config.yaml
hidden_size: 96
head_dim: 32
intermediate_size: 384
vocab_size: 2048
norm_eps: 1e-06
parallel_block: false
init_std_up: 0.0531
lr_mult_o: 1.32
beta1: 0.9
schedule: "wsd"
decay_fraction: 0.631
Each number is 128 + 32 x the weight over its row's rms, rounded and kept within 0 to 255. Layers, rows and columns count from 0. Numbers have three digits each. The size before them is the row's rms in percent of the matrix's.

# layer 2 MLP down, 96x384, rms 0.0766, rows 51-95, columns 0-63
097:164095098158130066155060151144113102156083085151139070199138074068088119158114094085134132191128106157120151115094153165075129083158131114113132137073143097136107107118122079138131135124127077
098:140102148158149077113119087143106140158145110086133129087112093127138131110128117118099171188074127116124099134146097164157142139124117127108117140127148108124131112124212107108155106091122104
100:110131123121168180150179097143085155070134141103136178178127103142147178158114102142131135067140147149145167121075170139117189126089139136135174156139122097160110150055182096147161151132186167
111:140144096133101138164118033149092163109170165127126070136144144134132070071148154182156077077093082121152114095162104137087074116136112143136165158101119087107091102122072124090105116160136125
091:115148192109126082083140148124113112134080174120145109076197146185188195173144098122195144100153138155113137178114167141160119148147106151105143115191114144086166240105149071161247133124124129
099:125122101153139105144212132151104104104124149161072128194255164174202112131144180143161108137134106026181148151133130186088072153151134139134194086122150108139070143144131102114097113086120120
101:127143115135150132135127136153144136107171140087130076113139171224105088159112133181130167120160165071077124134179139126124134142166135125102083141159100129129178135148115149101139133171117158
098:136134167116151160099116162153136119152158118111165091130059171112120174100131123245080134153140149114180142127112110081164157113167151129134118098110150106174194196119083132143144139097105135
100:161118107135173155127189139084178154055086193157162177145096144141133093140154161094052105086147135121128118128133114134088138161116144121099106143155148150111106171108105107118206104167155138
112:119133086137142066044109034126090126103112134138114079126161058063110131141144151120173095111115095065110107080097107128094115112114108123127120119114120112091088148172086145109005164111176151
099:141134145138115194156123053129123153142132181117166152108095105175133123101118109102166119140142100132159137140088160105147072112150146116122121139089178174153131120126086132149104156119073095
097:124143157080117023098147124131128132061138156132124147089159169090115078106156108155119145131120100107092143191107112145124195136149139132120118100125143172190137122065161172137068147117115095
099:155117083150142157163080133133138159183123092129125142149147100108156125167093123140103095152127128174144095133112134113149142172099161142138115125094123114157113134158105078161081084108189122
095:122145079074139155139101171182125098163123165186126136172118193110204166083136134073208089123167105109069183142156120083091144163170125134153110139168083118158124174105184134194086117106150167
095:174139115142097094159128090139030139085137127103159160159123137093121150142118085126092165098133124173158113189194111137127155124161140152129140155111173121150143106093141193096215142116105127
094:062116122112128133132171085142204150070097122123159163076118243141123143170144113130127123074136087115150095116165124130113140137128169144127174127135145157130092108094148059167140112131110187
099:116122082088145076080146090123141114162155138144122140088095121089153129077155174083117111099120127086120087186097149096107074095157092120123135134096128145121084150175090135145127151126182124
099:152095132101133069065062119162048142155123116132141109181131149184200174072127143110141111098151113121131082128101122114066149117128172106100129106131100096131144105114119140095137134141090124
099:148123142123122131112070092129168066094103085097152087129130133073137049119158148160202075127104113100118116109112079104137049113116160128142102120142080132101160075118191129129148152169140137
098:086119163132131079094142188114157123119145176124129114136119194110082134113216108118119187178130091123075092145212104109055115135122095125115180118205103168131124147070084073155096142087158132
120:102143132130118098149080062103119102114120104128136074114058146110127123166134091082179092113127122113067102117145166106119134168093067122113100084133130135136106124109145060098000136107123124
098:134137108185091135104114161132091122148118116171193156156174140208131127155159132215149117083115130143105067083132082126114065158133126109131137110144139060079107114189137072166097154122169110
097:096100158200106127131127139132095145134078171172127119109135121085229105151110139153131211066120124116061090103116141106090132093139170141127106146120114118099113104150111043139170098124116153
099:092133086170099147167135077148115139116147112168203125135154080139120102062157147113146137110106094091119141097136102165081029141142102130116084104197140128169189075148108221137100121109107123
103:143156174108115179120107106167133108106166132193125191132159163171079139113057138188072079125124118079154122153113115130148118124163149143127149054096121133127120139175095098119169169122125093
096:121121106135141055115122141108116117198115037125124116183151161088134181113167102077089071096073130128148081095108128139188135139095119125131102127093084099165116094128175089117112101105161132
096:138146123155115103156124155148149148168180097147152191190164160129201182086136161181175096124113148170149156180112126161175160129107098122108142147148163109119095093109116144038098162128137139
097:151159125095114149190137087137073197034158110179102098159222094093069114121139171119169103075075087107144106118125141090093088090162106120149166130133149095156140126207061158164083136142157108
092:173124141145115166039150167166145191193136095128162137160107122128182114099127137091150145127106104148164063153101147133111110097095145117127122121125156113126127165164110173161064106077105120
095:108165164146105116115125067147074087137159228131149119174084082153173120114125163108156109167198106164132117137181123123091119179154102124114104081111148127083115086127143109104152143149144120
096:084153053157128110116153132103201116084110133084134145113071188108169114088164142047139135148152078075133164084138147101194148107136092125113153091116125177130187148086153160175075126098087118
100:140146139145145132110117135153217148078194152124129157092124078102148049099123156153142147143157171100144109196115088104184157153110136133135150105105083092106192123172195061096165152165109124
103:114154175149131149158106128101121112080153119093138083145106113098048140136119123165113067078153108135163116111118124141113127094090140139110057175159113145124122104147187134151161140172108102
091:154165129155133085143147112085082156100120088117144140086046103129106104127120035163179119126124069135147092169102109136176111107121090115115108081151116103142123129087177097077110124157077119
107:144155047124108075079177130133149152178166219092147178109045142144032151133120135149190107195117118117180118101154127140127129155131113139155114140146162151161117107159097122128191124133153145
097:119139130125128070204101104112156119162107166110136143102173135196105100126126086127165095181111119097106169138093145127118112128131177122095116065140126156089138128098195079099147093148167083
104:148114150118131142191168205111133135173114236102089180161222181177120115140114121114118194073164128139132120161168145118181158120147135156133140111115135162141076137130104072171211147146121129
092:118093119142122170127152184148173091224115230135157116100174112127135131107130149164140158166089158155100132131148076122103088146099131128132104148061130162140109129093177102158172127151129135
106:159122094115128088157109125155109127192091090124108096194146146173175124158114138169103141119149092159110118140189155138185186161142139123128152145138149175108138085126132103169064158116108103
109:098145164130114117181176188162106185136157181140139162089088135199150152158112181082118164136141075186139123094157112076114153115150196124121121092167118083135161064154254150159115075130167122
134:093154146120141145095112239147175109166116125120153240135185158255095144085170141162136115184198123068135152138129115127132158133128121136122106131175148124140150144160203219181170127120160152
094:085104077140096170143116103116113150089127186131137187152144100158157135124117151186093160096148079136107133097109079158141161105129145138190196136076099145167110183104139008106138129118128076
100:123149070096114077124086041130151096064114112165165133090120069103130158149143139080070111108100033138132104122102096145147065111111138128120097131077107106118139136094106171073101149060096136
096:184136082091142057105155108156066127174087124091118118184129050143082099123116107075105108059146143112131142136109106069168103089102088147136136107147138117149210133185159178099087099112106141
100:111148119113117053115099106122063118113195154104118083098142128058078185124149112151205102084135102140170132145145113111161062146174130121135086084133145132120107130128117203077159102187106112